python train.py --num_hidden_layers=20 --hidden_size=128 --num_attention_heads=8 --num_key_value_heads=8 --head_dim=32 --intermediate_size=512 --vocab_size=2048 --hidden_act="gelu" --norm="layernorm" --norm_place="pre" --norm_eps=1e-05 --positions="learned" --qk_norm=false --attn_scale=0.177 --bias="none" --tie_word_embeddings=true --parallel_block=false --init="uniform" --init_std_qkv=0.0706 --init_std_o=0.0079 --init_std_up=0.0706 --init_std_down=0.00559 --init_out_by_depth=true --optimizer="adamw" --learning_rate=0.00295 --beta1=0.9 --beta2=0.95 --weight_decay=0.049 --lr_head=0.00575 --warmup_steps=216 --schedule="wsd" --decay_fraction=0.509 --decay_shape="linear" --final_lr_fraction=0.0 --batch_tokens=16384 --max_seq_len=1024 --doc_mask=true --train_tokens=181700000 --max_steps=11091 --dataset="wikipedia_en"
Each number is 50 + 15 x the weight over its row's rms, rounded and kept within 0 to 99. Layers, rows and columns count from 0. The size before them is the row's rms in percent of the matrix's.

# down: layer 13 MLP down (transposed), 512x128, rms 0.168, rows 403-415, columns 0-127
# up: layer 13 MLP up, 512x128, rms 0.159, rows 404-415, columns 0-127
down403 102:73 68 47 40 58 44 60 65 38 47 56 85 55 66 42 74 72 50 60 48 69 43 55 38 53 46 41 39 18 70 42 32 42 49 85 57 48 47 62 09 56 40 36 64 53 59 56 36 79 40 50 56 43 40 32 56 55 63 53 46 54 44 35 44 62 32 41 55 31 34 34 22 55 19 42 89 50 39 48 59 65 61 36 64 59 59 35 42 51 35 52 69 26 51 50 23 39 43 58 53 62 39 61 44 45 45 29 73 77 41 60 39 45 47 32 63 42 65 89 55 63 55 25 25 44 39 81 56
up404 112:64 44 48 65 61 36 69 39 62 35 50 35 61 61 64 53 62 68 60 70 28 59 50 50 52 30 76 17 62 71 41 51 56 43 44 58 61 52 43 42 41 52 20 72 44 39 29 55 46 64 80 42 45 27 40 39 62 73 53 38 52 34 53 45 40 34 36 67 40 44 33 59 31 53 42 45 56 74 22 67 52 54 54 65 46 47 19 28 50 53 61 53 60 43 64 40 78 48 58 76 35 42 44 53 51 75 65 22 77 89 23 54 73 35 29 65 27 76 47 41 48 37 64 60 56 58 22 61
down404 118:44 56 62 43 68 24 53 49 62 32 25 39 74 53 61 50 61 34 51 74 54 32 69 57 54 54 63 43 57 70 44 31 74 38 26 25 61 27 52 56 40 29 60 21 38 80 39 39 63 65 46 40 70 35 50 65 58 73 29 63 44 31 46 39 38 33 50 57 70 42 44 80 77 23 32 48 32 52 52 63 65 58 36 55 30 49 56 17 48 41 55 38 66 77 70 57 42 78 63 61 54 58 52 67 64 56 46 19 55 48 37 23 47 42 41 50 56 66 34 29 62 30 26 54 44 56 60 66
up405 098:53 61 58 72 56 46 51 69 63 36 64 27 42 38 61 77 67 30 29 77 46 39 79 40 60 53 46 47 31 49 65 66 37 53 60 41 54 48 48 50 41 84 37 12 32 59 14 56 65 59 45 53 72 45 43 45 96 63 40 36 39 43 53 50 37 50 65 41 38 37 41 50 47 68 67 33 60 53 49 39 58 55 47 34 48 44 35 70 42 59 45 70 14 45 75 42 76 38 43 48 39 69 41 68 47 51 55 48 56 39 70 85 40 50 27 34 71 41 71 67 39 58 37 58 48 58 62 19
down405 097:41 39 28 83 30 49 41 50 90 57 47 55 43 44 55 19 19 78 75 44 41 66 50 52 53 66 47 47 52 92 48 61 35 29 28 66 63 47 69 27 53 72 44 64 63 41 62 47 51 51 39 36 20 51 43 30 44 43 48 59 27 54 54 66 65 48 61 42 55 85 27 53 58 50 23 51 75 44 54 39 52 37 29 58 50 46 37 38 40 46 57 59 61 26 59 39 67 31 53 35 39 51 46 55 40 28 55 53 67 38 70 53 48 82 61 67 49 35 51 55 35 38 82 54 39 52 52 80
up406 105:67 45 95 72 51 74 64 47 52 34 51 33 65 49 68 45 57 32 88 59 81 48 58 55 43 58 59 29 60 71 49 52 58 34 59 69 43 59 48 62 71 71 44 31 27 49 41 28 32 44 34 48 27 58 64 79 52 76 69 46 50 50 68 36 45 34 33 29 68 62 31 54 41 45 43 13 59 30 53 44 46 27 34 49 34 28 57 39 65 62 32 49 65 62 37 42 70 28 61 41 38 32 62 70 43 53 57 52 55 48 58 71 32 57 68 63 52 69 52 59 69 41 59 46 44 57 78 36
down406 114:68 48 78 55 34 67 69 58 33 58 33 81 44 81 14 59 55 37 26 71 48 57 85 55 54 60 58 55 47 30 80 19 33 73 53 40 57 49 61 41 57 32 55 52 38 18 19 43 27 60 55 45 25 40 60 40 29 46 49 43 60 63 58 65 34 67 33 54 55 54 48 35 56 65 20 73 48 68 51 47 52 51 49 33 46 74 39 43 41 45 42 80 32 44 38 36 48 50 54 54 38 60 47 51 45 51 39 43 33 27 49 54 62 65 56 28 64 51 41 53 65 58 78 71 46 71 22 64
up407 085:48 32 45 39 62 70 28 28 46 31 78 61 83 50 68 43 38 32 64 69 55 65 39 45 56 48 45 71 41 41 55 29 58 48 55 20 44 32 43 59 58 27 22 48 56 20 55 72 59 57 53 33 76 23 48 38 53 78 35 62 72 73 65 38 30 54 24 56 48 37 66 44 50 58 67 43 52 57 62 26 55 89 44 65 51 42 41 40 59 59 52 64 42 53 58 44 74 43 65 73 37 76 93 28 27 54 61 44 45 45 38 45 58 31 43 33 39 47 45 61 49 57 64 30 55 53 51 58
down407 086:39 55 57 45 38 51 46 48 31 34 53 81 81 60 39 72 40 56 72 35 93 50 76 42 42 53 55 38 49 54 42 48 42 64 44 68 45 56 30 40 73 59 71 52 46 66 15 49 46 38 47 70 27 72 50 66 23 56 22 58 13 33 54 50 83 46 65 69 31 58 37 41 67 54 39 63 38 33 40 51 55 43 33 20 36 72 48 46 66 38 46 33 72 50 62 31 36 50 38 46 52 44 43 60 67 31 31 61 41 59 74 72 54 51 41 49 63 51 63 47 42 42 61 60 66 47 22 29
up408 093:64 51 48 38 62 54 59 59 59 41 53 79 63 52 61 52 74 40 50 48 55 58 39 72 31 40 42 63 67 46 49 39 32 34 29 65 55 78 58 63 63 63 31 50 41 21 47 38 61 58 32 33 77 61 67 66 49 30 91 54 44 50 63 50 44 46 63 45 29 41 88 65 40 65 43 26 29 13 66 49 64 62 52 65 62 23 25 50 51 61 16 38 65 60 57 44 70 65 48 68 53 48 26 37 26 50 56 40 49 67 81 59 33 57 66 46 34 26 66 57 30 67 53 60 59 55 56 43
down408 088:71 53 35 54 33 49 62 45 73 38 58 53 29 51 42 17 39 40 65 48 61 60 81 54 44 39 70 45 50 41 40 27 49 58 95 28 31 28 53 63 56 64 48 62 49 71 58 52 34 73 33 42 75 36 41 56 47 58 54 46 57 42 42 52 50 41 84 41 99 56 37 85 44 73 34 52 51 47 06 57 58 49 35 28 46 52 38 30 47 37 24 58 52 41 41 57 45 51 49 41 43 54 42 35 61 32 65 67 47 58 54 52 44 24 50 54 77 40 27 62 59 34 30 41 60 53 46 64
up409 104:70 48 35 58 31 53 17 37 24 41 69 44 38 66 81 49 64 56 53 69 60 82 48 50 47 49 87 58 60 55 59 29 48 48 30 42 18 32 38 36 68 50 55 36 31 53 26 42 70 77 50 61 75 52 52 68 35 23 60 46 49 46 63 43 65 73 52 58 40 48 85 65 45 35 57 53 44 55 25 50 66 48 75 24 46 38 52 55 59 47 38 54 63 67 51 36 32 68 54 46 37 28 59 69 44 62 55 37 38 50 54 56 65 68 34 48 47 75 54 57 41 69 70 44 19 65 21 37
down409 104:52 43 38 55 73 53 44 21 46 17 22 41 58 42 48 54 24 44 56 49 47 41 50 49 55 55 63 74 50 30 53 53 48 43 73 47 61 51 79 19 46 65 57 50 56 68 23 55 56 36 59 52 62 40 65 35 22 60 68 50 56 67 52 33 63 34 76 74 38 63 47 60 72 19 77 30 49 36 65 43 55 55 66 69 86 52 57 77 59 36 44 65 76 42 34 51 75 64 44 45 45 27 31 27 62 39 55 32 51 49 74 51 55 40 59 59 15 31 45 71 58 52 41 44 33 39 36 44
up410 094:45 64 54 59 65 45 55 81 48 41 58 50 42 32 46 68 39 36 60 42 30 62 58 29 50 57 43 29 33 54 61 65 43 56 67 25 66 46 50 72 46 43 50 33 33 60 49 57 70 75 32 50 56 40 63 35 45 45 68 48 71 65 55 42 43 33 44 78 61 40 35 53 66 61 56 39 30 40 42 46 53 32 52 36 77 61 60 87 37 59 48 50 46 55 37 44 35 45 25 46 19 69 42 58 44 54 28 70 60 65 80 44 79 28 80 92 54 37 70 42 17 61 34 69 57 26 66 45
down410 088:48 61 57 77 48 40 52 44 29 25 38 63 62 47 67 47 71 54 46 44 48 52 76 48 49 65 51 36 50 64 69 55 51 51 23 66 44 61 41 55 68 54 61 72 55 49 40 36 28 40 62 48 56 55 60 39 58 43 29 55 19 69 47 28 47 25 43 59 35 30 63 26 44 11 44 51 73 43 38 57 49 41 31 57 31 32 40 39 55 53 64 24 77 44 95 24 59 45 75 58 46 55 72 68 52 50 71 46 67 42 34 76 56 47 16 30 64 49 66 36 65 20 68 60 40 54 41 62
up411 081:66 51 65 51 48 45 57 41 54 13 60 67 77 61 58 35 42 37 47 61 68 58 48 35 61 46 38 55 23 48 62 55 63 21 30 51 40 48 33 67 39 50 20 33 28 46 39 47 49 70 37 37 36 60 51 89 49 51 59 35 80 79 35 55 32 55 27 72 33 56 57 41 34 19 53 72 44 50 25 38 58 41 56 70 52 71 66 55 35 48 60 65 69 29 41 41 33 55 48 62 35 27 63 39 45 76 33 57 86 49 36 55 47 48 59 44 59 26 50 74 37 46 48 84 49 51 47 63
down411 082:27 43 55 66 28 53 30 38 45 68 45 43 35 50 55 58 36 44 54 37 37 32 53 62 60 53 45 56 48 40 35 49 68 47 68 59 43 44 55 31 89 61 17 61 42 75 35 51 74 62 71 56 46 47 63 60 62 67 30 47 53 44 43 57 37 47 59 43 55 59 51 47 82 65 71 35 57 43 32 48 34 43 40 23 54 59 46 37 39 51 47 49 51 63 56 42 62 57 25 34 91 53 47 32 43 56 67 62 18 49 32 47 50 62 52 56 46 68 90 42 45 75 31 27 00 82 50 57
up412 110:48 61 37 44 39 76 41 45 72 51 62 41 54 38 39 62 39 59 65 39 38 69 41 48 43 37 27 35 79 49 68 57 55 66 28 54 70 61 34 75 63 45 71 31 47 41 46 64 49 35 32 59 61 64 43 38 86 60 47 41 62 43 61 43 45 34 65 54 49 48 48 65 36 30 62 52 58 36 41 40 44 65 71 36 49 48 32 27 39 74 31 61 35 73 72 42 62 67 38 59 45 63 44 63 62 41 43 68 36 84 63 47 67 56 28 70 53 15 71 67 52 48 36 61 08 89 62 30
down412 117:43 46 93 39 78 33 72 45 25 35 41 57 39 67 74 38 61 58 08 56 55 47 26 59 41 63 69 44 51 67 28 34 42 71 80 41 62 54 81 49 26 54 53 69 34 54 48 39 59 36 59 21 29 55 36 54 37 48 62 51 68 58 62 49 31 65 44 49 62 34 29 43 60 22 43 39 42 40 51 54 65 39 47 54 32 68 61 80 42 79 33 30 69 47 49 54 45 61 56 58 33 70 63 59 59 51 65 44 34 58 57 46 21 41 75 40 59 71 31 40 30 43 59 36 53 58 50 46
up413 091:44 64 62 28 76 53 66 61 43 57 50 48 47 37 56 81 66 71 66 40 71 51 56 43 51 42 39 51 57 47 47 31 53 62 53 25 49 26 41 76 31 55 33 22 13 44 36 45 85 63 26 80 65 33 74 51 45 36 74 49 64 62 48 39 64 38 49 57 55 50 64 37 39 43 51 31 51 53 43 36 62 43 51 62 54 44 47 20 48 45 61 95 37 44 59 42 70 56 57 51 40 60 77 83 34 47 47 47 58 46 54 41 47 46 37 58 66 76 65 08 42 58 84 48 50 58 61 51
down413 091:71 45 38 49 60 53 41 37 52 44 17 43 32 41 38 69 52 52 36 36 47 24 38 53 54 62 68 65 56 69 39 40 52 45 52 52 38 19 53 57 52 41 28 76 51 84 68 06 41 33 63 71 38 55 55 33 38 26 36 87 64 15 52 44 61 64 55 22 71 39 51 55 43 64 45 66 51 37 68 47 51 54 59 46 36 39 56 65 34 31 41 61 70 51 56 37 61 48 60 30 29 64 77 67 62 17 43 45 54 38 36 54 79 57 47 63 66 60 47 44 77 56 56 27 64 58 69 50
up414 103:58 43 54 56 96 63 48 31 59 31 39 63 52 52 56 68 56 68 47 48 52 51 31 74 33 52 74 67 22 56 41 37 36 39 34 49 47 66 47 68 38 35 35 34 60 62 67 66 50 57 81 62 55 32 32 81 36 26 67 50 52 60 63 41 70 51 31 70 49 43 53 46 43 43 36 43 23 67 62 39 40 33 38 61 45 56 33 66 60 35 32 60 35 45 37 39 75 49 61 35 37 57 60 30 76 44 62 71 40 44 49 44 56 46 63 50 40 70 63 50 28 49 83 72 66 32 07 30
down414 095:02 51 43 51 42 64 44 41 74 27 35 37 52 47 39 41 40 57 42 29 48 57 45 40 64 43 39 65 42 94 61 66 73 52 53 46 33 21 66 47 28 40 54 52 70 38 81 07 55 60 53 67 45 53 32 29 31 53 50 43 51 37 46 63 36 67 56 77 70 33 53 55 59 44 61 53 79 38 44 30 81 58 60 46 16 23 50 68 52 74 37 33 57 35 45 62 52 55 54 61 56 70 42 49 57 44 30 30 59 33 47 47 37 47 64 57 57 62 62 64 41 45 66 40 50 74 53 66
up415 100:78 50 68 54 46 44 46 30 31 52 40 35 17 42 50 65 74 53 53 55 68 68 50 55 51 60 70 59 51 45 31 46 65 46 47 54 31 38 50 32 51 46 58 50 30 44 55 48 67 48 40 88 49 54 83 54 61 27 73 28 40 57 65 15 59 45 21 56 56 33 48 44 50 46 33 54 40 21 50 52 52 42 31 71 30 75 27 61 60 50 51 74 37 50 54 43 33 48 56 76 56 30 40 54 30 82 74 50 70 39 63 29 69 63 62 48 33 51 63 64 60 39 97 59 56 48 42 36
down415 107:40 56 30 24 42 72 31 55 84 72 44 47 49 59 26 27 48 51 71 46 59 58 61 38 55 47 49 34 46 86 61 63 34 45 73 43 56 54 73 54 35 48 27 32 51 49 48 44 63 46 36 57 15 32 67 53 46 46 31 79 64 14 37 82 59 60 72 35 41 50 55 70 54 18 49 34 64 39 57 59 50 56 34 34 50 29 66 56 61 55 52 29 49 56 32 38 67 37 49 62 51 74 80 57 65 27 28 55 58 64 28 52 49 50 21 53 58 46 60 46 45 80 36 53 49 71 46 48